Part of a small language model's weights.
Size: 9 layers, width 96, 1.39M parameters.
Each number is 128 + 32 x the weight over its row's rms, rounded and kept within 0 to 255. Layers, rows and columns count from 0. Numbers have three digits each. The size before them is the row's rms in percent of the matrix's.

# q: layer 6 attention query, 128x96, rms 0.15, rows 11-31,43-63, columns 0-95
# k: layer 6 attention key, 64x96, rms 0.149, rows 11-31, columns 0-95
# v: layer 6 attention value, 64x96, rms 0.163, rows 0-24, columns 0-95
# o: layer 6 attention output (transposed), 128x96, rms 0.145, rows 0-24,32-56, columns 0-95
q11 110:147158136052145130166161154140191153127064105157086108153166147114185102120210114084079126134153110113190134130123133152140115104099152129070179182114141126117123091110141150104142142175167118118179147147108055145083147102110150145090074139144073113120118085134084095094135158186139119101
q43 099:122118125139096130190137105128089189114151166129124194052111108118099143144122121122173066105107143087172145129157125142104191110093121168156178128195169080137152103117106121152172134124188092208122198135122090163125136140126117130120193105130124105093112150103139100072101087137169154152
k11 089:153221190105153162118184106116144113189197090165161108117130119108120179106098159165096142091133114138090152153109105114087121065123116113123069101136136118145118096108114155121108107107077116101013129133128111113134108111127145112188151133161198141151128161119133162182119134133112086151
q12 124:137113134133171135157146197102120196115164118121165157084089124078139066140090117099109142124134138182184104131113175101166112149154153131096195156143153158125099111154147115095059098115069132155138122087128100091107121166134151143124108131121203154125060211126190107155093111121127140093
q44 089:185075124181137178173165173106127183159135075120163073133103130136152084118077111073066126157116154066135122111101183107127176133156142175120121117185147120171100120111112104100092103127117107198191083159174128164121147103095130114113127151136127195134108146105160148166097119089120144140
k12 108:124157171114169113086132081156104146037068164203115130171145124103119177138134128163110092114113106111208104161126104134118098149131147123122062156090110116078179116142138142137141129145108129120118115173091080121175085127139114137182161134167101100139152161122122181140127097167050065112
q13 115:092164117121116159128148143142097086123102171109151136163141101134085180163130160155206142118129083104123156135229080169135181203122101117128104158111106128167143176117144149152154079100156100168087164127131174136220100092130149107169145117120124151138112135138167168192120098159111125135
q45 088:141147109060162095139098115135081077126087121110099177114137110203178078113141139117135102079172179102143163130189170098154166161110108191133128098201161045116133088116098129101127118135131098136133073143122112143155130169097152093109163158129147140181163119108176171166165102136137128133
k13 097:131156113165106120136153138111113133072153045055114163101077137125174109121132117113109155147121121171103156116134132138136081147179162159099151143158140143137088125122176135155039103134076122089133154092051160163093168100146123155125070094139203071077133108129144092134122163138123120075
q14 119:156142121091219129118132127110160149079155119197087123107143166137219096116130114124104141159127091117140108134128174154108103100150119116151173072133069123088130117082117133096087093127075176106097175092101092103145130127176135084155122134159156096178150153069136082151123145209118133145
q46 084:127120117165187114131145125132142112092121080119143149129176121089167138103205172152067155188097117142122127109174107121163136134149143173109104083151082139142099166118120051126107076097104125201144136066105165148121138123119132151120123125180073119104072146132148134174162176121048075134
k14 101:120161191110126132100125058153149179147092116144152113126157082108078122162090144124149148124088145147125111103129104151137140196131128029124110189092149148112126107143139139119135192108136094097090141218082127183148145149110145155075170151137107106116157130100164126114143131081176112206
q15 100:128134148117065108087106135120166110084119097130153191161087128147161091138133171123167178120115080118151103179128076105177141132137131133107143130167149149121147064147040091122103126101161125191138148132122192134171097129160153117182132159139146082177106129165139153124138156178034131089
q47 090:116095140153149150166129106143158138120129142086187199193102139093173162165117112165137169143201123200144111147107094097155205128115131153136141156180184170123149167104089168168084123089172163136140146095108154144098077164118134161119076120111079113108116137112119160080169087139109135113
k15 089:215118130112127043142111158160133157098124125151085160049131093153176174164127101111131140122125121112178162117139149134126112118162141172132145117111172097111182145100198077083137068141139061109159149117088144102153149128114124142111139139161136139101075155108202079117191141103152148142
q16 053:140103072094162137124111194149098163054102138148163105111109153142168081119171124104136145169107139181142127117124143109153148229165100166070090136174136157090148129131148072139066117060082104124150145099138096140154126156153133096128144126147183156108137159128084093179137128111129165070
q48 094:168114134099165136106212105147062150110131158075063096172111159139132105101074150158169134119145128049160119103074105153102094159124124111114104123129147111135117155183126144104126119158132126172168137111202099152099119139107179186134167161102134167135075163166189111145157140141137163075
k16 076:152115130167089085108159175135156139157114076117127056084168133142151126148134154109097050108125173079051173147211140108128046132173149121107156106153114109101154157112170128091118080162121119126153093109093118105153100173091102162110114129095149118129072104144090114091124130074153103126
q17 037:098136128178075163136074159146101077177112096152149132091111122119104175179086150153192106125099184137060127101141147105108124161126126122105138133095124105128110142128137106162127139125121124192105142129076129129099103235132094194090117107133127139092116137136194161104122101158168196187
q49 116:130188113122084134141064197147121121147148065160119131113134182106128163170141118088172107073129160123142176108158188096138119008113119121111151161135111158074135145099178105171107111135128090135136109173168170136100125150144093085177103124101102123117144103090084144120166156113176123130
k17 079:132130133109146140194133106079100151141158180123083072149110139101110113151104093108123180110162140159147068164131121110139117097112149086115101158099194165116115070128154146129166198081133118060113128131124157129115183084181171122137155119142126078083140122110156119137124040090084197131
q18 066:120139107126127199101134142127095159133135177115109117082116125117134124143147118138138162090147076137081164105139143175098147097103105171119123062067090113130137086121069119177134095159093154121110100121123160172081161113141099093110110114051052109151143189087039117183174098145121137108
q50 089:047092115058165128089131112169135125133071141099137080147106065153162144167148114155170158136130101165141149140120051161097127184098152124144122150117081111139124112129146161127124145111052079126148095166112147162170207098169094136121091129099137145113135173173104145187128088083135105131
k18 076:165164108206099099115173107091106143143154195116077095147141163132110119086067148119178122118120145173161144089111127122160131191142115122077139130107143111166171172170192113120104106128134111139151129119162092132150128165102113145116156142149113156125089077113155150179105057077114227148
q19 050:095092127120108144029092096127058141157085137137196098130127154169108148135112165100108107158135117120151146148111122142060118124118115155162114182108073168122103105149132217144139113173126136133117114091164122107129114122138120081129139100216070057155173128117146121191162104106130138108
q51 107:156164149092152171073147099122107156124131148181160130096087150155125121137155160162135085158108066164137019170067105117086101093103137137106169146146149110137107122127152122112157121137100134121118106087208102114119092117125148112145104098128122147146134169146158128191208138148065052130
k19 089:087062140139120088134147136174131184134142175092096141118133111079121091104079168151109122172173091177135145168134151106106180157068134147107157150187077131153146168133127151069072102132162164103086140093087075117157122137103089126194116099105155171170095151110130136191129121171112146130
q20 094:121115150142200039095130071104136132108140073116156158139130101109109146089117149161129119109116116159181107147124077157127197150133143058141130123068128136165179161183150130074144172135103087164214140154128095146137142096095116122167110108133102161096120180144154141150083109081143099163
q52 103:126117144100136079109103057157158112098128182179160136200102086129132133090094117131078129143119126173168129135095111115168170208146102174187102178083125142145136105123101180102157108121123130124124126075104143169131116080121137137133095131157063142152146136159086132147099061132122222137
k20 096:144107112111147151042142157145145195060115101071100108121085158158168038120105185155097129148070172110147117204070127113092143088144126150120153131128081134141075172138120139124087091148122136157130146174156077119169147156159094145119111126095162135112093136155163118116118151154088122094
q21 112:067150134100133139170133171094183147139096107168096113075142129158047142191155087111114100151199101089063138141167109132130121042093160147130156121115095094099073121121145096181123126152096155087052142100109129099161118094150112139108137154161121116153089090127100086108167115132112118110
q53 088:191166112155074121176169172110084158126123080112149127126152040174191128090158103088133145144132105072119120109167133111166064154160126151159131117123139124104119112138156142129150106117074093163176104134125141140129169112099148101137162124129124064066105163129119161125156139184139185211
k21 095:126098105175156152116122100102123103210133157160191142131063147145056182132162065150136154074152134118098154124141116127175134127150067112123132169112114143179209114163127126066121102128123120134122160160111174109103116188150155117147128155154083103141080136195139102110125148126117121056
q22 077:185178148100115141172163110164165141148139126091090100170149139118196112117138091111132142131187106058156132110056124121074112172092099133108106147114135087063102139097114126098199128127179146070169104154179128173109136141151106145140084107113075093083152100133144111146180126137160126180
q54 091:189139162132147094179143109150144125105144146118097141056173184105166154140068134133124057158155153151160112093110137133129092115170092110132120126196107103143102175115093102076070133091108180130105095107073117083140137150124182104131176124131161123156107144074152087133114188135143055157
k22 101:105115187135185144136098177113181152109115149126108102133126137136126076177134109165065180180117119198158101131127175090136159170143136152096176145142166173118105149161126075138122120115130202114115144107112115087142159059194135148109135091111182136165132143102159063164145119099178167133
q23 127:101106147128184118114072072145112114142121141113151118125154138086196117066094152167111121090102148185175149144087101180126153191160124067082114123099134149165158079116122155101154161153131092153192155152098094162110123093095131079172133129121064111102160198073151121146125151137151138157
q55 098:107058121186124144154105156133085195093117196138137093144154139085154082175121145117061146144166148176156097136114161121078123196153155105113113178194094190121143151119162090133122109121050129151149121095112156102107149116146107127143147120137166099069159163168134099139120146132087140080
k23 104:087139083123144109064119134150171156058147082177121139136093168154123090119133185108124120199128124183157092117128150141130120097162142169140115063128100097113117221094133158106116148088128142119092083057176099137113158115134128133114083141121192147165129106138091093115168160139106122061
q24 081:201083172166146103124102140110101120096088084167159128160151159121152102058159164149067123191112155123122124145127131099091115143101131106182078154107081142130134162119119128095115145137102137193126131090132107128160161131106105164122106127209120123068102158167111109107054203126109112185
q56 074:138095125160193148109097165095105110102139115186130139122111119101119123079073155147064117178134155181128060131111150142119121212197136111115070149158121136130079125120125106039108193129103095137113220104136125110142131125120159173118116116152143102152130145157186121137121105161089112106
k24 148:172152093129117158143072123087160150160145129154130111113131145121098173137171076122124163091146119121093115100107144120170103094150107085124152073166141203066126100095131106139141132110114151056136097175151143067087088132145131078106173201116157073126144094092119090101120178075188101143
q25 091:119121146141087117159093177152132110108165079168122128135125138087105163154151134111192093147091170131100128098181159134118181080090163116205174103085127124130136128184122125119151113176112075126124186124097158138091155172164138121095080107140126100096081189157154140161039140101166112090
q57 107:078122168179154112081121100091132144126133107111100093093112145123117144109139075154026107139129129149120109180164159142131156108145099132133141108146132132113121158125207122109177169134082134175101118108064193137147097144139122130092129123216153096203108114177181105105087089146111170139
k25 098:112104115134136116172078079094156157124147142080113118149159149099120095129098176203153128135143067069153128153145113128186176116140089179073098131083110161156112159068105133138132151122096162112165087096160051102102145105163146189168094121108153150136172080142116104158097154114131192133
q26 104:143113129093141124095145120133120170098107089085161166083056111109133136137131176089218136146155133112139197119120137118108156154128114125179051130134121110135187129146139153160125126128167134216145115100157103114142098185124087100131151041116102120104092179168113154124109151131188078154
q58 098:139096165196150105085114113137180137145115181128167076183138138142127118137058179146143132054098098167130086126148103149125144096124134161129142167164074129131171061153075156082158109116151105138048098104113186118097154100146120107136150117190097121144099088107143147103137103103125155184
k26 103:148162155108130126128105156152116106101163153095141155101046112140176147115125080156106161117130098156160086071057187106107124109094122205112197102200176161168149186110131105130106151141153206068127145118122094142134132086115119156151091095110134154116116098128145104135081094118138133085
q27 122:146077144108152123093123162123150056167114120115152138118094153113080122138157087163110133136153154162158139126157140129104066163153149141085118161171097148146186162144156122119120150117163100145115202126162173145166058114171158081126171051147135134135093085160154091057141126098130075065
q59 084:143098161110106133088046104104131102074079080147121146112062180112140143069102129127122153081094163101129172112095124189094088112192103101104127084111096072126170205147118120129108135156121187134135131155094159087110152159110129081054110150119098080136123084129095145116146101128133118118
k27 098:111134096169142137131143129152100091086121191091117114160156082156078093124101173134153163108129117134100123146162178165138145151090181080115116091074165064141138115129128120100098115137099118064153123088096083158082184110114097128186107160145196096166159096122074173158082162169121158093
q28 127:085136113129085168161160152129104169142166159155097094182176091186074088105106123104084164149113097101161090147143124178149034117123174148155154151139188156159117098140125115124056082126060139128113106140167093081109159084145116164122136149164179118171136106150185139146120131143121119115
q60 091:186089145154084136088168080140070142091147212138151104155150173155069121153070177107104105116099153143156070084186142134153132164113089122106110153139166098159163128119117147185099104127132106122190148134120171083145150161100120118142145116147135159112158085117159095139137062121131195090
k28 101:154148143131109174083177158101165105141085085143166139143078096119155110147145100118176102094134108099164187119135088109131127130176102115145132150116105112110137123163114128163093103094131145080114095176109126147198042074155129075210138150120135145109100186106113117155131137069077106198
q29 107:167143136150096132100100130110072179098198129170114116102128156162086152121118136097153091132141191095099058134178126163090213129113064113106049163111140112166153150116147128107101170098179149161122135161113181119165102134097085076164145138109098127072133178126130135147124115136124181137
q61 096:173128118133069173103208156104144112090116152153141088076107135139124131205148115142134105144115146090095186118125118186105168174143161114138141134096154115140132156096122119159122142106114139168144114161099093152112120123131125108063164133189086088089030140128044136048114134139119121122
k29 100:146149118058165131158109086130133118133149121107169197153119116163125121128136094121117166145092131171144141120110085101131086154121175155099141119168162135087119042138143153112166115135180109130133122097206095121115140163197119162150069092090181114160131093186195149090175164092119089118
q30 102:162159174138142144066072123109085134145123148129113133202152107130158120150096141189126146091136062159126065150111132091132099086101109118139160050102047128147090068172130141117088148144067097070103127153132166127113126123151113080126102142150151114153128134135188117095142081178096096114
q62 090:125151155099149191126089125149093167145093135139129088154066065082172109082091119155096111084109105170174150082115133150096158103086131083170202139163141125131125135103154119078132125135102140070068174078142112157094129133127112099107136103077138074128153145132162196171181131104146128091
k30 099:147044103167106109061176116179171136183137095134094199174134114095132117135181122112123121152144090124064119138154102165143121168145086062066105113114113101206162123165152152127114067134139166101141126178140122092165145139112146127132150098162113136135128155135123162124110123088165062154
q31 092:151107073155126139151129048112126107141119138100093126137092125093126219111108165195090155121114113124128153100173107156151118121164141131140126092156156059116167111096157127097193163070099094131102113114147131104152108180202136133187124168079124102138178192126136111127142117169132196133
q63 102:171176158131120187135123120178097203140114123116143180137117166131128176092109108138146134147112135170123141085100170138087096153098118148167114108061128139173192190158097143084160175152121171203112095120152165125132121066100106122137098113116135164156102092108101181196089148111116170137
k31 088:155137121139157147112136150110083157155092106131124103130167160154167070163178116106110148148092187159100099123158152086141142109131178128090034122130162163153102173156146164156061120167201139101183191106122104109148144124092113148133085176118153184109076093112169124181148129094133105113
v0 093:124094144099070090125111111129137100167141117119104098139090217066101119174081133137109098198087124089115134160118099142060160117124137129129104110169131113121137094093116195114107070086094138155149126172192147106136170107124145149113187129135139082097089199145193090113126165108122147124
o0 100:147105171165147126062154161162107171147109119126118144075118101114117101143154113134129135167170192193122082125113158110121139154136146075171097140140103124191145170152121119151099128077089140121163092052201115158108075131142100119095177063109102133120099175115108131183082133093128076163
o32 093:140145144134144094144077145154126142121087183099127091118173165063197134196116168149088123155102150197132189135124125191151112123094104125074163150166089113118077109106114129139112135083092109121161155126097111096163098133181086149161131117136126088148107141179127041136139107098174092163
v1 110:181217110146123123122112112162206086108122118116113124098094125108167147114143137120118133154152116115120123125155132135127125115075102102139149090134161082145077105146085064085107087071103142114144106140141073156111168068111095126076159111076101126063200128156126113048134065102132123153
o1 094:117100196163110093140088154138167152126149158119151131158114132113216105156085097127139091068142173166148092087094094101130164159112131171158150143148144139110125162117052162126062126103126129092093168147114081143113130161130209125166103164160143123119106182073092122147130121124202165117
o33 104:222178198129133109095096144157119181133055132126082173173103157085149121122177114132137101170147096153144127130115121088130116105135108092134126164168124114116094103052067103098103083084104166112125105131143124115159140155113159132137109159183132101099175099100156116166171123113044137130
v2 086:185135104163165140119162115181111112155106136061108197066091154130171114156084113102161102151145088138095190092077152147134108141094123088141089194158104130168076134089095105111101144113112125131162093190171153133107136163112118078184140110175154098111154156150131185139128096119109108083
o2 101:224159144180120112123091086104053161102137118102142101154135139145192098108120127126140196180114131133112150123059095165156114082130178093147164093162172142159130102091100136127101074132141122082129115165158121139045122110099149085162152125143140083147095096087161123152184123148133129150
o34 096:202102149148157070114135154092124103181153145124105086143133120134179098133120106184110114145122093154119101135105168134108156165145134157148118145142115100161134212126108118128052141084140075110193129117159127186134092104101182131156084123107159155105126123110163100216057079164123111106
v3 091:113200134150148106099101147124115093128121035138170155052060157156144177110172129144140111101135101062154139113124177174104090101136146111154123045099103126148099143134083112134133103095155126174123182151113106101120131149106123130133151123156157111125106212180152128143194141132121157175
o3 080:164089099180048165158150127177111186148151146149124127123170180115124103183098110087155089167144207121121101145087147098145176200100122201131140127097125089127116109110114125187088138100118081161114129101132149135119128083098067114127125175068089182127113129092146115135123110115153133103
o35 101:140148164162128156097129166060081154194160131133159102132136054116180140132076085186129151049106090129125175128142112115109112068126107118102134132115158134152155096138099127119056145179134129094138140144115058122124143135153124202119117067210163090124124175140096121108128136160133117124
v4 101:089136084190140144152159144145200159121181138140142095151121183162059140155134121154108173152163120066139158162113114122152158111113130087081072075141108120174155108081103122106141149133156144104120136157120090084129152068069104210176122119187086120099103134109182113108159159112123141129
o4 100:160138149079145140160067150114103121123202160143135171071149119109132102115103106101184101094147183152144147119131157132119134149143143144143155179126083088166061106092108149158117118156184083143112127125178111173114124138124107098196147109104118171089102162042132147139165160056174141171
o36 103:037144117173091136116143123186166156183025152103129104175083099109108130129129100110180202066098131115129175100157111112168090109091097138108094121107174145102157146154138123136105105106191099106119131081103132124115076111120153143103174137122129155113151152118110088078147128137172150093
v5 108:112123105097152144138138091160146193133171129072117148154099096108141165121138139175160196105166109128183092124201135090159151106166084093140141052103165155174082071097190147200114127164143129152164130141120140140134173169101098086160128109084120099149153103115132101085156085114132150111
o5 109:179127133135166131137162094095172083118182108153094102126099121167091140065117144148084096068131099045151094086120126132190116181161131127163154194110141148125116088127120148103154134127154080092145119210111078125121132166149175139160143182158143133126142159054146140132139103138169116174
o37 095:193138071111152100126150115099064148084099095131152149131168168144126152087135122139093121113135133055162165145103121149151098095136140129128142079124138093172112110102150119095118138149119150063184129114168128053129184173167097118112134137151100129122189158144156088117243102089135139088
v6 104:118149123169119082136121164144099142089192046098081217044095114116112096156150141105151137117093127097087138132199175153126107129122130089138151135158185154170183103104163114097078104081141129147154164137088084114110149145089076152137130157162139110138119193116146128162127134136112103099
o6 121:106104086120158134092128078146081133106119156098168114102156114147105128137095093098131131086128134134153116152124125127142153127106106148112124149070143107174144093114163146160056154153144124157139133156189078135059091141109137129172123073135077162124125189006132135112145100061210134132
o38 083:184127170140109179094120160110107133163174116144095143125113083151189102112109152110172082110147146138167083114131162161068125109127119142152167093146171142187169084136131083075089080101109160058124147117172111105084098117133099124137119115131172096119138140230144133186102107165089100113
v7 084:170091173114091142109208137139126131133110081145093126157127107073089129116092190089155178119123142163098169126107078123120120124187166096108148107152141146064092112114145134120113066139106121129129167062124161179145170075128123120152115154138126106109077123085188131151194171133140058161
o7 093:060094069163158140067103114165144156120147090115148153094103166132121079164136118130056080083146129119123120178103121125114140106088171118129125132136110133150160142113154121174049152073073171175097134038116134142158088133137100117173151064131103173152124145117166126155088152118107096156
o39 078:174140117129164062209089094128081113097121055136107121145114169121066133088136150136108120233138129139134090153129124122195124144180140141172081088110123158121094140143150169114137132160147166119148112112102096143174156122105132088139133196134161074123131104133163069105118112108179166100
v8 091:114093168144144078152170198225153097163124110170137053160150146071123151091166121125120093152113160112156143144115112098069141128095162103166134125080168149138161119193112158187196127099145138114094103102166166110165149153094116149077129162179100128153116149126161118121115132141171125134
o8 094:101105176058109096130098143119145117145146158121148128118116102147150116169106100063140123176151154200117122128149145122056129158163111172191114185170117076120118079153093121130129090104140170150115170061103138096192134116168086122093151108098203086121104129163125139142063172138109113148
o40 083:091098073199144089147108133143115144125126080138160150142133121067151062117119065156095139149124117128137138130085115117152159073069158105106154046176148159132167127124174146092128133139118160132128149075117116103076125168120172101132124065144135156124134161203151127061118201111156144146
v9 087:159155107090119127165038130103169099091097095146139129124062131053123113136061131107146113118140097101120087136100150133107109110139104143051147144183129074168130099127150124114162165105109131191088101152145096123096126164084116098112135091128130049131201163135124121079169173140171139144
o9 083:157130117125176085094155176106138137153098138139120098121114205159122182089192163094083139122121107098071100146116098112194166110188115142120125097146132175108184114082099056167060182064135129137143090139088117154158122181123138131113148155140135087162104118110119096153128091100142165104
o41 102:189142210121114119181059111136089152126129207128107141133130108034178125139069134163207130135162049170125122115159132127121130149121092142149133145169141119151086120132163179127151121176165146113110137140149123135094107162135114144139114104164093185071122164092109154122132120123159082116
v10 115:104129088122139150095164114109107183134156146108119161137109082134107177124117140154066213106100191172152137111172212126183089162164066128138157096145124098204119128110164066109149150125115141107164146100131135147144153138166080067105132121095103145091125139102146137055132080145123134129
o10 107:201145119084085131150158080158167109142116119134110120164094095181122149096148098142146095081156071018139117108148108149194117105137077162140121179100185117110187092113148132155154142168157115099107121205111093144110157150128136156118106154149119130131140144065127138110174092130186120135
o42 091:213164088201094136130205136130128155125114087145107158148120107106079130102152194118113143216154170078105161156149129098147108108153087111081098114157130119128141117122123166074071089088142117195134147153117200091158106184123102119107121134115146117146080115133117159091158129114149125113
v11 100:080137092130115161167196128144143110130167121156129098128106138158106083166203124164094166166141123168136151157131114140144117120140163118117106115180163140118146149091185162161078145112132129159111177122149123127165107102166150120138135106084142133212136087091231108076120214112179135132
o11 094:057130118150128179095170081109123102173108120122129126149132154100119136126128084117115166080132125166141120103128122103203059144119115091165121131102148178162113100156196150132114139150119126120147078205139094066100138138175164139140165129183103135107144179065112066138166089070158098097
o43 095:031084061152089107161106136176103100103066088126154121123110152129109101223152084115155119094097149108127150113160141142154162112080097145095128148105085134066150171153122142173150143142149111150143128109113150151132129141123099135120177105053106131149138122082141170097106199080136094160
v12 113:137117183142101096173182139141197155161137161148126140122183062094159170085079132142104186147137137097161164127187127137137112112119130164165151099111150147113153124130200152120152067204137088115076176121131145130141126158114127116123144161129140161122082108105170136233111158120156106111
o12 099:000102115115200103138152175105113107118127099132216101118122133133101154154105072106115106145103165144113098085121151131140170194123153132117160158143126158119103130180141158150201120152107147130129152108135103093139134116120101153113145164096141133126088190102094142120090119048155163166
o44 110:195115065178137092106160099102104120084155057134112126150161124200057108113135117144071073184156187080121121178107143100139122134173133128164063115117156068153099155121182144141105115109108104175181120128165167139153140157128099098128140111156164149110093130168173135118104134100123133116
v13 114:131179119100163158171124088165141123088123147182096152139167189068155110149176156130138119139146084135082114175149124134133186076117121144182110173151109129136141121171102177102172167100152155183144104119168180096121107080151118176136151142117062061146137123165157093129147155099124088068
o13 084:110136121139109123143142167119131126137096071148182138102050082121071128120140070188098060193184139108161114063144177089161153121110142127169095143156170098168120155158150144097110087145170158162091133083115133163163115150107087135124160120171173136144079136160128132132090148088071105147
o45 121:057115157071137168146125123149091155112131131080093128139112112120186113163152122114205153051139069137106159124106098179152110100100134126126164127124130161094189109129113112101181157128157145093093076112148135131083094153126186142162127113086109091143164050065114171112153120125177148093
v14 094:155085143139113131128159183111129163124110137165098151217130139166102105091183071151153142099116117129136052163171112176136157166118177136112164185123072126142119167117077166117180073168102143086135149112077155093095168086101129112122112138132163130099101136133146149109050131145150140183
o14 098:129138089104087206161105109170104102091164128148141160104153089097101085132147178143195142192096119167103216124126154143124152086112134167152121115135114065105105097147102087138124125166142111192086110088128135125139122134125069176084072085143086111154116113188114147113115104139071112121
o46 091:134169094174084127116149144168100153132113055153150140182122163123095139163146111126093076086101146054133089073197140105132169123127125090083136143113117132111105130088200189160217097090072137107149129113143162112132111119128063128126117122109110163125167140190109121089114116152101117097
v15 110:133162111116150137082084191077103173125113090106075155078113121105179151141169148109060161133168106087118147066167119152157165118158108168119093117086086133158117155110136120109172115132136142131106073155140082168193156174167121132105109154125179126155187058171129119153134086113081130145
o15 097:066120080080172093146122038147150087121160124135134119123147165143124139047186128169137084091117102087161095093099085155132105112125146136119151123120140178083155124126191197122247147159142107096131120148093141122106171107113149146171086163143109119128160128103147161120140112134132137118
o47 106:146149196157110162122134154058133143205099151118161133189144116142199137161115124130105205116093068143083176137122107112137141154146135108114122114147136148152086161155070105141043103104063162112128099091104135113114141173127155136105114086103150118105143119125124062197082120161109126125
v16 093:079131150129167107131200218120167171145167079185172149095105156132060131121124107123115188153065179116142126139152167111140123139130111180161116138145145139126092135146072175115123143135216097139147135087130111123127133151151141085142141132120163159163113103128091146096087218119144097122
o16 087:116119126145083180155118173129091150165133122120175139110157156120146172134093146156144110168152131102115101125078159109105149113102118110023133092088123127154116146167109144145085189120144132180119084171090145114122185160111127166115123064109137099104143194045090159105190095086132158099
o48 096:063097065122140107162181147087115121099123082144179149121137098175058110152145156085070085157116117124142140177130104139148124176163115134139111154118077130085133142191115163174137162135098131145109132055066113105123174196115130154079099094086124121091093164124122137110093188132144113109
v17 108:107132179072143086159172110200188131139083032096121143161167216170180167134150140104132137144097122120102154175147166150108122098134149165154141109127095161136160150153110170111136149091147155104118138070181156157123109115145144147061143125131154100179117081101123155185140135147118125130
o17 083:130142143197117116131106177177086121134082079078111080109107104085158091166146125095097119164142185176112132153138171132126134132133174100139087123138131165133174161132140061162077175059111123159128108071125152173149071117128140175125189110149116128158084108168117120118055154161103157116
o49 104:042111171177109119144139147099128110087129109105166135121112097236146120150118085098087119108146119178122148150094092114137132153139129139136120132148193140116178153182154137129119163145116202113101133100122200090146160194146156106151114107088164124106087079154141178154068166124135152152
v18 109:148170135127144089220037080147109123105161127092061159190062151076108104105151131113113153128114158085152104066108137199122139091081157135149123101125076112172095114146076169078148097105130143094107120102089150096139128109091133117092148139139077115102135142112103169132152114127133142119
o18 092:190142103138140134178123168155116146106167142146160183064124137104076142090112122172145099209158138159093123129152153085083175147123145130114094098143093096122086089118121080097069129124094128200114089098152143107197121094130069159133123106171139203110156151148130127133098151144067138138
o50 108:235129149173093126094133088108115164146045123108091155165110096129170140126147118124131181122147050140148157096132150145136107081130141127158129095215193111132164131083105105139059070134154116097124147100162166089100118141121102099141123146127127115119110079105139158154163153154078101108
v19 080:148105120166144166177122115153131164112131099117130089062101103157133140155115174142062150123166113132062122077127130145130148051119142150156133164131167119127140078021186127113145115149157105133075106090135193149131174130126140134111100141089156122130078220101096114073151125122108119126
o19 083:116079148132121112120140050132116150099137141075124094111145213111137087066139140176141114112124111152161109156135163105124121101142163097129153120141108207099110171117139118154084154121131102061173094126175141073099161135131136100085122131120132210139201125103161114210166121119129080107
o51 083:142183098174192142138137136100136152077142120169104122152132067169127138153117179196157144073145075108132137111095104117183115099139100128123108086164129124167194139111200128095095154153129071173120076082137206110117150163128151082127085113160099142136142162104114107134088159079101110141
v20 113:098084126114220119138124146197174097094087139107107131184102139188137120121128172115152203141169104133147173140190179110142219069136086124175090143153143090102137154162128137111135150143138178133167075079093095111145103147120102138170140161100121155137158117097121125129146140153160129122
o20 079:191124142088114108133135096113217157107189163131137141122115085150137123095170148154121109077131121052151156145118076109153150156157061167136155185145153087096084146074071170152169121127162135109137167141139126164106148098135207127104076165141135107151117121109116153095127144129190102162
o52 122:103101054110121124162107117149151140086067111127134133186109092194099133150115076095141140059112177156136145106162102187113156140113140196170123137133207108125165151144106167158062109139137198087079127134119114138142107186112113120128159149096138125068108114095124178107141171121142163123
v21 086:125120148082179164196143189213127144122106116112080160056174087091108124127170075109152125139111109153183091103128082152111144160140137151123122162144146137121141139092188126142148171174177163118145167117156104111113141115177129174118129130113129100203092124152110177151129173148120067088
o21 082:136134126153149178154131095090142117131112048103160143180176152146143136127099139156123109161150084168108119068129165122132074079141167164168160150105080184096184157201172197100187162165080139126089115135137144080126124176162112112119095103167153139119136121152132110113092114131161078096
o53 090:103144145179094081098100089175163128100138172110155132069100127142168078161139097135188093092107140126121190111155136155081232144085159154123110086087147119144163204124168144156160146162154154145120127087150126170085092153096087133114077115080160132142134125171139154097111109147132147133
v22 098:171140128081134080161193162073114134108081106081116068118147088122157081108073087093127128135157115099138099090128151115069087128097152089191136120106118130096115096155227137152086144095134134109142130156086155139153156120109096092089143158139172068110117110196097162104151090128109120128
o22 079:151149152097126086094083138159197129144140149103119109158124159127159121091181095098131103106107145164088139090120160117127105089146147112171147082133131182104136148129078132064180132114149108120133106109140186153142198110151208057155104148092157148128147125053127143146063198122096157103
o54 108:203113144134181093124108130133137115119129105171157136075094159124149125125090123168117111200128100117116130167130142151077151086173107133128139172143104147110160150151177118123116127141120157114161101135106066102173100135113083141150109139177203079156096130227150108152070112155064058123
v23 098:180116114155053077136146152153145132121173140057116168067164141114153150152120089174122109164055085145064146106169145124103128128140095141082163122113122156123097130090115181109133146107096130055064107165160147095141122129131137081124133163117112099159123162113163186180121108138109119199
o23 099:126109134140173165101125117100086120194136122122151091085161148136088087157143177174112127183134141196129126135070173151146059069119124103123123130124100139170156145180106085108136132150108144167146118152165081141081128134142178109150186076119091081122116153095134083175157143045129104080
o55 091:199129135159075091105155149101145117130133132174135163139136158166164123127160073181033111098087093081108083154097112087138167122134111102116119132164159074139067106113161165155071122061058119131149128136161158141100153179113133151139083147151137172148165131160110139170142091169121139141
v24 105:087186130086090108136099125110106106139150134110119159046093071105181126166097157105094042124120147105133154089115140166109161155103119075170128103107074038099080040100066122110113119129112169130159098127129079139115120108078111123137123102145107103085123120145120156149121104143130143163
o24 084:142141113133127128109110133117086194146131089149210084157104106050148136138112154086115124113151123113163134127190158103110131060128123138122151121145122156146089110085085151138085124152159133111102165089143116082105104117158046152156125163177124097125192190132045108100194173116107112134
o56 120:218144146133090148103097146122175170134183153133101154116094128093218136135119151132148113099082128108139084111114150103159152152164064137145115137130129096138111148085080100123036145070108100118149109149098076158094140118129146153126116127140199108106136165085128096133103082211126150151